config = dict(
    rope_fraction=1.0,
    attn_scale=0.249,
    parallel_block=False,
    init_std_o=0.0,
)
Each number is 500 + 25 x the weight over its row's rms, rounded and kept within 0 to 999. Layers, rows and columns count from 0. Numbers have three digits each. The size before them is the row's rms in percent of the matrix's.

# layer 3 MLP down, 96x384, rms 0.398, rows 0-95, columns 288-383
102:498484499515476463503470510518494554463452527466517525537513567455527436493496501509488548495478516524472495508452535517481478482516503516487522512487510493510503526488481502505523507485462495499490522486517509527475447527510468500496460483519496545488486489498489539463513494449487521457
097:475507495544478455502493532505531533502529545512521510533467472490518504471511534540531484488506443550521478526464501503525470497496484501471506532505534488492496500482477528513510536515524483472505499515514462504506514483474524485497475511479465537483469555492516514539480515513510497510
101:483487515530475525502551522522547501531530532501480490485496508502544539493518514535520506565528480534509481471527488483516507480431484499484518499452516509488525496515497455514523507516481467532519520489513547545460530517429470481528496470490519496504513553533525482516532496520548505496
095:524474510503519474498479465503500544491500515519522530450554533513492492477493514498486512452451481522448527465475474515498502482535528489503510558504470532544518511479509526484481492481490483505510519495517555516484526482481527492488497526434499512486518458512521505521485532529515474480
100:474511461532465462526528496505519488546493494516493507491453489500496512519506468447458527464559496545518490561481544508485462498462444494532514535528474499472527485468508497505530490568524510506492487511497546497489525511488463479509479530492503519517494523480531548472493533471478494497
104:508464475483496519509527488477507534487447501541527487543448484500464551526487479497485543508479504537510507467510480536468475502570472515519471499510542463502560524522507489504489520457445471500513461504511468539483505512507472530537497532546523537439517474500507550501510491501551499501
097:481478478513523515512545502525536498544492502480518493505487492495483494556507540488494513515502519524501478544487525531524489452524529517525542512485491479536458486488502510513527513511506543484478493551500449488466500468465484500493531513464527489478445517474503500502554476499477518532
100:537503484513544495535501507535444544501487509517460540487472503471488467514516572493521488499467531505456510559507499479474473503514558482502516489485556487498506476478499527550483459530499487516456521533515493501526476502496471433524482521506506497466476472506465568522451491505485512477
104:518530516466545498492484501475515504514540501516513506484489456500519489519494520455497508511467480505512524518503443500524505498520484525456486483507489507499486469455517493488467469405477539479511470487532497523528488503510444473526511472486523504477478459504498519517497471486469492515
096:515517507535511497480502457527486469510466505505528521518530526498457477534532471495500457531530457493498496457508522513475476506491518484553495456479514467510476455505479458504495483462458510463559497533512500480523501506518502447475522519511466490492501480536505491522484468508510550530
089:528504503484496515488492531471473509523533493494508465513485473542531514540468461491455487518506449518517501502481491513499472512507501484553478473513513544518490526496528509526457522503466571508564494465471529507503508480519550517489537518468523449461482533481456477482472466525492501482
100:481475503493537473475500486512488505539510475528512508496491550507460499506526510509479478473443512508495487502520523515521476527507499518485491518516558521518521514477529528463506486503493504487483510477433488492473513490477533505457512466521472491473527496506459515480536557455485532520
095:511516531520475538520491529519542495501490493444508497549471465501450485486489480496542496508515481456515491513477509544488486519555451523507497523498479474491493481471489515498481518487521478472476536495507546485511515542551506489484525473493514506522507562526477491495511459528499499492
097:454464486493562502476546468516534510518563471478484519506467523512492508522508501496494494490464506468479488519539520485499527548531509531466489531465497474486488496517480508517499495502472535491517484491494453459518517498510493498499460503535527471488475513498522477535471468498523470503
098:460500487475542518502522441482536505521504509498480455526491459472510514491504474482510504535455540524483456497527525518509521506490462490474524496464536477516485445506473556463490504486526503459512498489511495486492460519520487533467500488524476518521540459489547481529509477495491497531
113:520478497514501483473512525546511476475516487509501483563494512497484515514465486550533536502526502505487505517520493477527508539540480507508510497516551500553527475506516488482514543474525522540482480540515510487507549525511507509504495501497523534517541493534529514516526520525485537504
091:513496523554469481545465482449511467486515454495456547524487494493481521509524535528487474519506475481441464542479486512486467522501506491454519524506478497504459473452507496511445492477442503480475457509476522526494470500491478479467510558506502496544501488479454508487494512512517431494
105:443500461491479471513472497477502492518504469489461443496492509493514507493520470517492488531534560522466504500511493469522496481476471545483524505509527512465550472522498484513515515539499460524505536497492484530459521487539484474507503506480480515566527499468482529552537502482460457496
100:516515529488543475427521526512513481506499499457536542475544525489509506504519502489540521510508534522509461507516485516503473489487535494535481542460464494489482508490443513463502487490496452442466478467491512491483492513488501464518493489483505487504514494529515472496488488505482467529
097:507499472499494508492471491484492526514488505512536490510500530548458552543487440485492520478487473488523488478495481503481513518463530507542511501535526471511458523529525533488522502507504524495505491489487458558490505455472511493496472499523530499503491490469505483556525524547516523516
100:490512509482473421511520508534476479508505492472517488507478507533483521492525472537449521529483538523461512487481463530507456444502477500507551460512493488503462506500492491468486510512468455537475516481484447498516491512522439470564471564471470467512474516503473476520505507439538501494
100:509497506501516491482496471472510478521522499484525500522507486508507470463473486469468511484475497476467499480461521556463464506508473475507458591548483507477507484486533478500495473531492502521519530504474464525537483485547461519484493542469534516487520485465494499504502453519508490497
094:523477491513569465495468506526499541515510470507539514491541448530446476496507500470509545477484513510502534461484478494477523505483525509497510517476506489501488492545595488522481507483516502544493489537518505471516461514491480467439461532464542469543516489476463505516479450527479499479
110:508475505495521500586518491544468531444530471507512499514543503494500468512491491492511477505505512485471545493509504532473540507517514472500472545514496476454503500469513479523471483518503463479462516469481521574505483474471510488503481503532511472492444480484481476472504491487500463536
099:490489552494468537518513476503506521462508524509572528510503539523503497490503516488500483482521508487492474516468525467495514478501500547494498497487491490485506501527539475498476475494476520500465476500504504490493479510503551492474516478480483511494480503513507455503450472518503490527
104:491437517517466474459492506486496526495469482497483464538497460549495490514450496480446490498452513541514487500517497531477503508522496535502451473525522471533478500493475500453504469473521511482506429491467482489543487473466547466476504473531507487529520485495451524465506503471496480472
101:500507553518508520517466469500484491541464483481489504529497501514549518536527510489554489577532499486513520523484474512504519473472488496518534470478523542510550500476527484539527472477495481504492492503510527506484522509534505459512487478499505501528542504482479530497515565517505495515
100:501488522499517524533471464448473479499514535439494485486490499523494492456526514535524511480485523506508502462511522518495491520471499467483527527468536472501469499473493526483493500504504487487497538456505466450489483529493506488540531518497508554529512554515539520503494483480496470497
088:476507520497496495499486475464499493489520497468513562468489489498554486489501514499505416500498509496494465498517499498521491514540506472520507486482520537535489501519533502455521473496451477486470530467489477494466516469536544517464499494494533482502536447495529521491507524527500472515
101:525510486495551517491525514542500490477522474492502527483492508505477479488555510557490502486518502483507499491540450471508485497502513467492509545483499519516468501518508475499470508506499500481514447514515548468479479478527494460503483495482459492535531487462534471497443517469462517538
102:498529467468490506493459491480455514532481473474482532509486501478509518471456462535523508491493511508531495502471521490461461498542507531533538540515453500488468449459468468539527472469513529486480477495448493516519498485537508463527507544476450528463507512518488446475508465493496444505
099:534491461536486510465525509495501544492533495503506494472462522435482528468470516490498526493463520510474493520480511530525474499513468496493512507518511519503476487489483492471523469486509527494510511536486500510466483543487481502507527519539501495486476442522485466488474480530547478471
102:444463483480523487511491462524530544536517426496499493486475496505472501540475513484467513486501502426494502514513507528489499460534501538532483509540453519525526462506488530499505545464540500520548468532464480525503507487490544487494476470464513518475459510500528518517489488482557503495
100:488554491530467453462550457541479511505470455481476520535527415521497534524512486524480486507486515462518497514513505546501551532532501505518532516475518516473499486539516514512521533495484469513496509469530485460531491463507526553512515525497538477496488488480452489497487473516496505518
096:563481562518526498484490486476514499548482467475499506467525489502512530473488496504511481504509519506466514520509477525498493476506498508464553527480501488505513511540503515545474513515482467514488553532516472510468502469462508553501490528471466489481490470486465515443520472510520500493
103:446483465505460494492462440513513484499503554500501550481519510497472456509497451529467495535449504523458486519513458510572463514556452501510482475488503441534464446495518475509494467508477528507508501510519536464501514495474493480540487565448488493462511505485502491470466477514507468518
099:468516501485509514502471504512515526501565480470471508492482477511501502518483536523495523493481482455467524470509458522525514480483521465516484503487471493494505486456529439505525519508448464524516464482489489530505453547453549508511513542505503522502513459515504465464492515494495495433
106:519501575514486482462511534446576484530492478476472504525542498512504482465488451475492534482502464444460505515501447517493468528468506558454517527518507556519493468503531525488504508479526495528536481518510468504474471502551515489490495510488518536486531510494465472470515473474480503504
097:505513558542492538533515476477536493477477529561545506468551464484534483498480488464484541465485501537476505492495524529498480509500546557496518475477495501472489466474527522525463496492511512534537497525500536529515519467504496550506492486457465466505522482483482490492520509521496526515
096:481472514530436556481478540469527487483465459550537479513442481517486507480537510511516524489505479481484423523499496502464523534495546469498485504522482511477515499481511534486502484511512486517517503528491513536462518522499469492509484565524509496515486498503541500505521466528495492494
098:537448533482482467512521502545479478497531530499501541466435483475500477494506496562502493502474552476516477510494522525541481552531552517461500498496506490504513515520523527489476487551503478513491459535459490514519527482525462494458495487509533517509464516500502482502486549519497537476
097:542492507456484512481476472517490496492521531498516499544515521554500490515502519528499501523488516487514545533454482536480528462486512480514512505490492531520475489482589486472486503518486459477525524514526485494533488492492523523526494476511475510509504489524485516513456532509530467449
100:522501471493500423495489490514459485490479507493447476537483487471509511472495447466493489449498500472482502512506522534487458476519491532474469451479467508500504518488511480514484508534482525491539517488504535525493494465471515514454495493506507512490486512470488494546521458463452538454
104:526505506441476530485491481467536482487484532465512495479481455481520480505491503448463513505485470485450494478476487504453508505467539546522480537440518485493540528477501493472493454496502465497443511499479511515538499475462484462507482501490471501553477543515460478470499513494487475507
098:488505537511479504509530488499494486508490496524493485476523503486539469497508505511468504503455477479463495531497529511502494505478466479521500501451520502470514532543508502487507520506505523482452520491483490515512549483460549483454497556499499498478455521483463506507552513493497452482
093:518527484555489474539499547512527463520494495524507504468508497483537482501531466513533457478498502510501505500506479483508518518468502523487563460503542506493507529512484527529496485497575473485498485529519519481478542531537466524442541505498494512499470486509474494514507471518458507502
098:498506547494482497518498498480513490464520503518498525450517448534522489449485450467473511503487533551493479507522468501499427560500519492492492509477510539503510509489502485497476481532446477549493458521469508499458538492550478534422468493511505506501464476535490494488536480475476498512
099:486483473520472476524517465483500478485496496509516488526455467486496491520494485479529529504489464487522465530482518490500497510522476501503470511546463499473518518462456477477480470517545555495475475496507478505507500461483492497517446523484500472496523519437512512495487481467509448487
104:515488503494492447487546494503534476489503456594497502490514488492516492480498542451497532512568502484499535470528519493484548469529494470494478503481523500506490512517512498487469482489462532488459501527474525492492419516521492512519487474500474474498512533517508525513538492492473497469
103:484517488504459493510483476510466480464479525503502462458457471491484523491524473511512507518468488473479505490498506499478511487481457523469517492544541554497538514517497519509449499526499515498503483506478510491508489493507453458480484490535494522505489479498477452480519527489490481521
101:494489497512530496526509533465544511505568547478493503525522467512514533477480485466484520535528510474479483490521453485506493488474532490467522516491484461463531461515476567513509501462561523500483489470505481530493507528470502468489485507462521514522464520506497500537499530517530496479
103:509533473488461511500474477523521484483475510508512450491510501474492492541518499509512469495531499476486520485515508520480543480463504475484524512506496516531525536480500467492507501471479529516505506477499483557473478495530501443503527498470443497508500514547472521521504536499453507486
099:516513497518516521514536498494526503522515538490486528481475497435519548502450488482512528511526518529502496482517527502504470537489501545468503485543548543498431495502472477535554512511496461545481496458476506510550507486507483545535542494514517514498469484494558494509475492518453470507
099:503529455526495535519498539458476477506505512510453480476525492477524526499465525544526479467467493508483487536504468488473515550475541518494473536460542474495522495506522486495492489498530475551500468545508441526509483484455518474491547471543530506553460526527495449531506502528529457479
108:511522505514545548456512513529452539487538489487497502474521505487470484473490544459463505491516512522516513530475519477517506501503534511520523471479507491464522484484508476458471485518561513488522472492489517485515561472481500521518512486513551517514499472485518459513481514474506528506
100:587509482548489486531528492471532476488525475537488470506527553507512488534496514505501533513498457544528489510561483451495516505496489449470498494488480511480477446522494486472509483488480516476480467511516509526521520525502496541542469480532464522520491487452472523488512497451462503507
100:504467502493530487490476487457469511478507447475523506501500512468487492478508516507485498508478502530491545485490484509507516528477530474518475517479500506508517467511478534498520541468428420528463492486450522519505488500465490521508502466471540490487514546534488515496522522528536526522
097:490462513522472520472521521495477502490514491531500503528486495452473471543531520516470507486512468508474469485496452540478533527492533487485541531524497512479483553496521503473505504476484490470489538506496456505491489509454527450489500481516492482474495503522493507508495508486472538481
097:524503500511482485491524501513487496482465523485531510529513458496494518495505518462518485463471515477475494449517486526496477499509549464459509465504521479487479503502509486485508503524482491511464534494461554521508562512501470476497513493493476497504483509484482526527520469474455477527
101:447494515495473524484508548488496493507490470504500466511532507479511451474457517494504457461523560516511552536549481498516500508503522469459500468461481523506496502493474502464517499520463493463504492462510514516462480475472482469515461513500495531449450524494530549482492518513520498523
097:486482541498517498472486510506519481490508502467505537486531470502507497493562485496471452482503517514507521464543522491486549514477487551507524466502487548528521515500521508514478540469470448503452498535502520487494527478569472539456518501490496501480497500481525476490514524510481460510
098:491415489441527495512511563512536470434501529511478514480499500487456466527481487462516521485536514519439465453486514527526520484485462491519440517519530517521540519476516496493507517474501492491467536496470501511540503492530446483540505546523481484495484481482476509488480488469504518496
091:456520490481497468451500498484507532481497483504441457519505488455498507508494472503499503499541498462517521514479518459482494519466467428482527474496524506479488534507497497499454496492500500465496500528473543517479508465519489496508525520507479472487488527452488509540533507494447481477
096:500494460481485523472470483490457528512513499505490485497544500457527495491510526482491507484516513475509483515481503467471484477475486476485523455527501488509474510469529522470496497503481509510455453508471515531455497513486472527509512459442498503487524516498544530469528486455496446499
104:460547496483507498521475503501468516496515536484484448476477508475449510534475473487505488513462482490488458500508510515547514492445519496497524464494466494491513475513453511529455490489514522519514521477511488476503502537485508480504491489474473527480495494491548496478494479541485531483
110:467457496479497498511465521541497498496541480466481512508489473572513501508468508477491501469488513476532497464468476494480515483481495496536506488508505509466503487511514485511484468445543523515498554479495491538461470459466563460519485531481484490553492521464472494477488447559457476535
107:544526483513482485521525497458467548506499487500460536504513490467488514550557473473503475495492472495505519499532462466532489509485503503493489488474471528499517499531514542518501473494489486476521533488502508533527451488502517502498462501525510498494428492507500513527476491488503503481
101:501509515538481471494516500501514490508466532507508523488501495441449495506508503512541460501477440487523522451475468515462457499453462470480469502515520496516489477494466508498519494531519481478509502481528523460528500529483495485508489540529495543492537490516485473479499494508512486514
099:500457548505537497488514543512470530465506500465469462489468506482493486493533465514486519529505503496530460543468486512465510518518484498486474549500465535518486494459456513509499501515478506515484497463488541475489495513490491500517514474495482436484473477540484459509482541488506478449
094:481490457469496498491487473518512469484520455497493487516481490485513495543491480526555472458496498506497443520454482515501514479500513442513523525513510505501548517466505482486513511461493498534501473484477423525472538504516522537514477485551551521519519543492491539515523483520554516513
103:480517466542506527433483492502453513512530484511522493521487508508474515520509544497531500499505439487543469508498497522452499511496526515492476490506513498519520481518550530486529513521460516485518481521496465500453496543519514543524524522452510531521456470502517459515498533508521495549
104:483502489512470507496512509548537500497502521504506500502505482490525523488500522472552513545511517490536494546478508533495508484512500521502517466498498500523512549473485541492537492485514503455505495504499528461479507542523513492540485479525505488506545494495494486509534471490468494489
094:492471489551543505461530499508494507543522515441490494519492522503458497497530539538505463518493439494474508485504510479519524522556543476489530484509536484529480499549471486506507493505524462526492502485504486486478528512514547455495532464493500548468502515532510483482486520507535567487
097:507515541495504537473490529482454477498501493484479463490528493547582521512506502547536495555494526474539492522544466467503461520479481444526493487531473470518505488488480493534545475481489474485497488489517495532505514511524525512508500518505472507505500468485500469514507478487471486497
097:531512472473466516502447524505541462457492463517519534476504449500510496478524501501448522517458484487530467503525462485508474483493525526484477497516537483500481489533527567505475464494507498497494475491461549508517523531483531489505488515470509491490526473531489522433459499484463471483
103:533510510464438502479487508531506474515530488475472519488471468485496511528551553503489535469467499508447515491525546516486497465483464485497498500519473482498510514524499457491496516544520539556544515542477487535462507507487475497463490502527486478513466482506496502543529489512455474467
100:481558499533497502514481509506462458508489500498515512444474497528512503474506462524501523463516458507500431487520452473525496482520485521477476541461509546502545481490516542520486475470573512515509526512504514464527512476517475479474488519510516500452468560525451464520508495500509470472
096:532513500526502520496543470481522508556538467501492461514523480478482504483474435527505481470508532504533490469513494503508522479498499495521469504526528501492503515499497545478552532438495458493474513506535500516510533530506511512529498543479492497461520494515478494533473476491501533511
106:520498517462491474516470479537515496533522499517475501495492486478502468503479509454522495502510478460495447492484509492488500484504525482485505516519503487511461471579482473526513472495498557480465524501484521485515565504465498520480473451499439511493482507540489527532490537508481521467
100:542510505528492516516498502479538488524522447505499508557507521518449528494526476465475529514502497506500536491484534509552484527509485451500469505457513496516522481496557474508514492521481489500530495483544500521459490522523525471511513477536513460496511497493500491497464520479468519484
101:496490511487519485464513473520455559534521527468532470502508493497486546482519494492501519504493509536484530508481530505543490557462487522455495495508523523481470517537483472490466533505506501563483500486510502497511507561508531526500488463452469483474502534521518502542500495498493518528
105:487503512487492507511528477512492518550480484473503499470504483459494466517486495460505458467488486460511494477477503528517510511528495475525508458527509512450505477517493468524518473517470527502500520483472463520469522507487471524517471521495555502482483423453498510466492503471519494511
108:531530558510469549486514544467520505507457542496549485508445513510462497484495459523504441499486482485474484481477463514520479540491501517521527491507479530481485542535509532499475504504502526558539501493468478525491471513502459503492512457481517510472481520495471517531535501481484510509
099:474487451501488473461494482526514495501520505526477493491514510519544523500496488567454501508519533495500521522504538496515505500538507481486501507505527541521501465552486493526526502480506488505506498545498492477519510518484478504479488479475463539508494509538490513457507481496439489462
100:476455527511490528499481482524527529502491492480506517526491503516492506483490477509499485513500501502476480505464489475509466521496474498493496508478509440487476502526448511489461493493459470493531475484529520484501506492436473512531538462477518490532493514520481454473483496525487474548
105:489489495482521475540461493530467485527513492516485484505486513509460513496497569530524517531483495486519511558500476492489481472454478537494513494495487484483464480462512467488482500526512518510514503508487499486465498476515526518482445493485518486530522507502525557506478522489484468507
102:532471508500507500477461480498511479536494469486503497477473497489483505531533496482475570493532507522498511497477492495491526491494526502518537498475513464485481527476507489475543528554515487489473513500465495496481528494491458490457479553525515534503519477510497517517511515481505492461
099:507517471479440503520475445497493478508481504511524510509549493536475492459481457446514474450469506489504482530515511462469549495489509511524524469455470487500517486452550545482481490495478472513526524504480524509485513491482475466513491511506492515547493476536554508477494504515493520542
100:498486506471516513486518519485507499465503552510525529509516481489459464458436499508517550491517512513467479460515470498469537519517537492542515528514466489447535512517545468446583481497535492484500548486511527542457511501506554501534481495489524528513482516480462500483525508508504536528
095:509482494468534465504545497503493521557485514477510504524506510443518528487498501532528487484492505510506526480530524510527451514459561499520533498537510523541509558537509502519532556483476470487487537486518442546492515540527525485455530495476522530543531550539559503496524491537501489489
093:539490504493501524508498457516492493495527493516523525502464525492506537484498424505464524521554468483518488538477502500488545463513537537447476555512519497482562505523509456484481511482488520498515485459480511494538530491499529536538529516529508516526495487532542523528488471483502479510
096:486522467516495537530532517489519523466514500537496507482506534525447494498537525484482501501539492542486487493496525498476492515516522540492484481536509536496491515497493476499490528516481517558448470473447504501517526465504536491500546511538451492494500483522498484479522469469513481503
101:504517453554506483455490520509491481490532530493464421503506478515465508480493456486507514501540526551506503521474524474483471533528486513514516528509514483521514517521521526499517483491522485542526495508528512505511524497486481482510512480532512491526516513519526465539488487521498490496
106:492487487496529482492477460518478452488495522506529527529496495516466486548477505494526497469484501485497534514489505519510531511461510490504493559514499501538501522516508450500479481478518494434482526499512487525474450457516529528517503483500447496512551474496500463500559494481497520547
104:500527489504481537563481508533464481470481498462499514502528502533483479469496523512512463482525444501456459508470502494515510458532497474499502531463508498498562504484488498522485481499523522475477526496524536484506495509479532468477476507490476464489486522490475444493490515512506484476
105:498482498491515467477491513483519511516521513523474470461518503507500455473510511497491458537509481468498542489520522512550505481527479424482502528492489465470495479545477552441501504483520511502440506475507492509478488527487494545519506529508553505539482494514554485483499446496476519500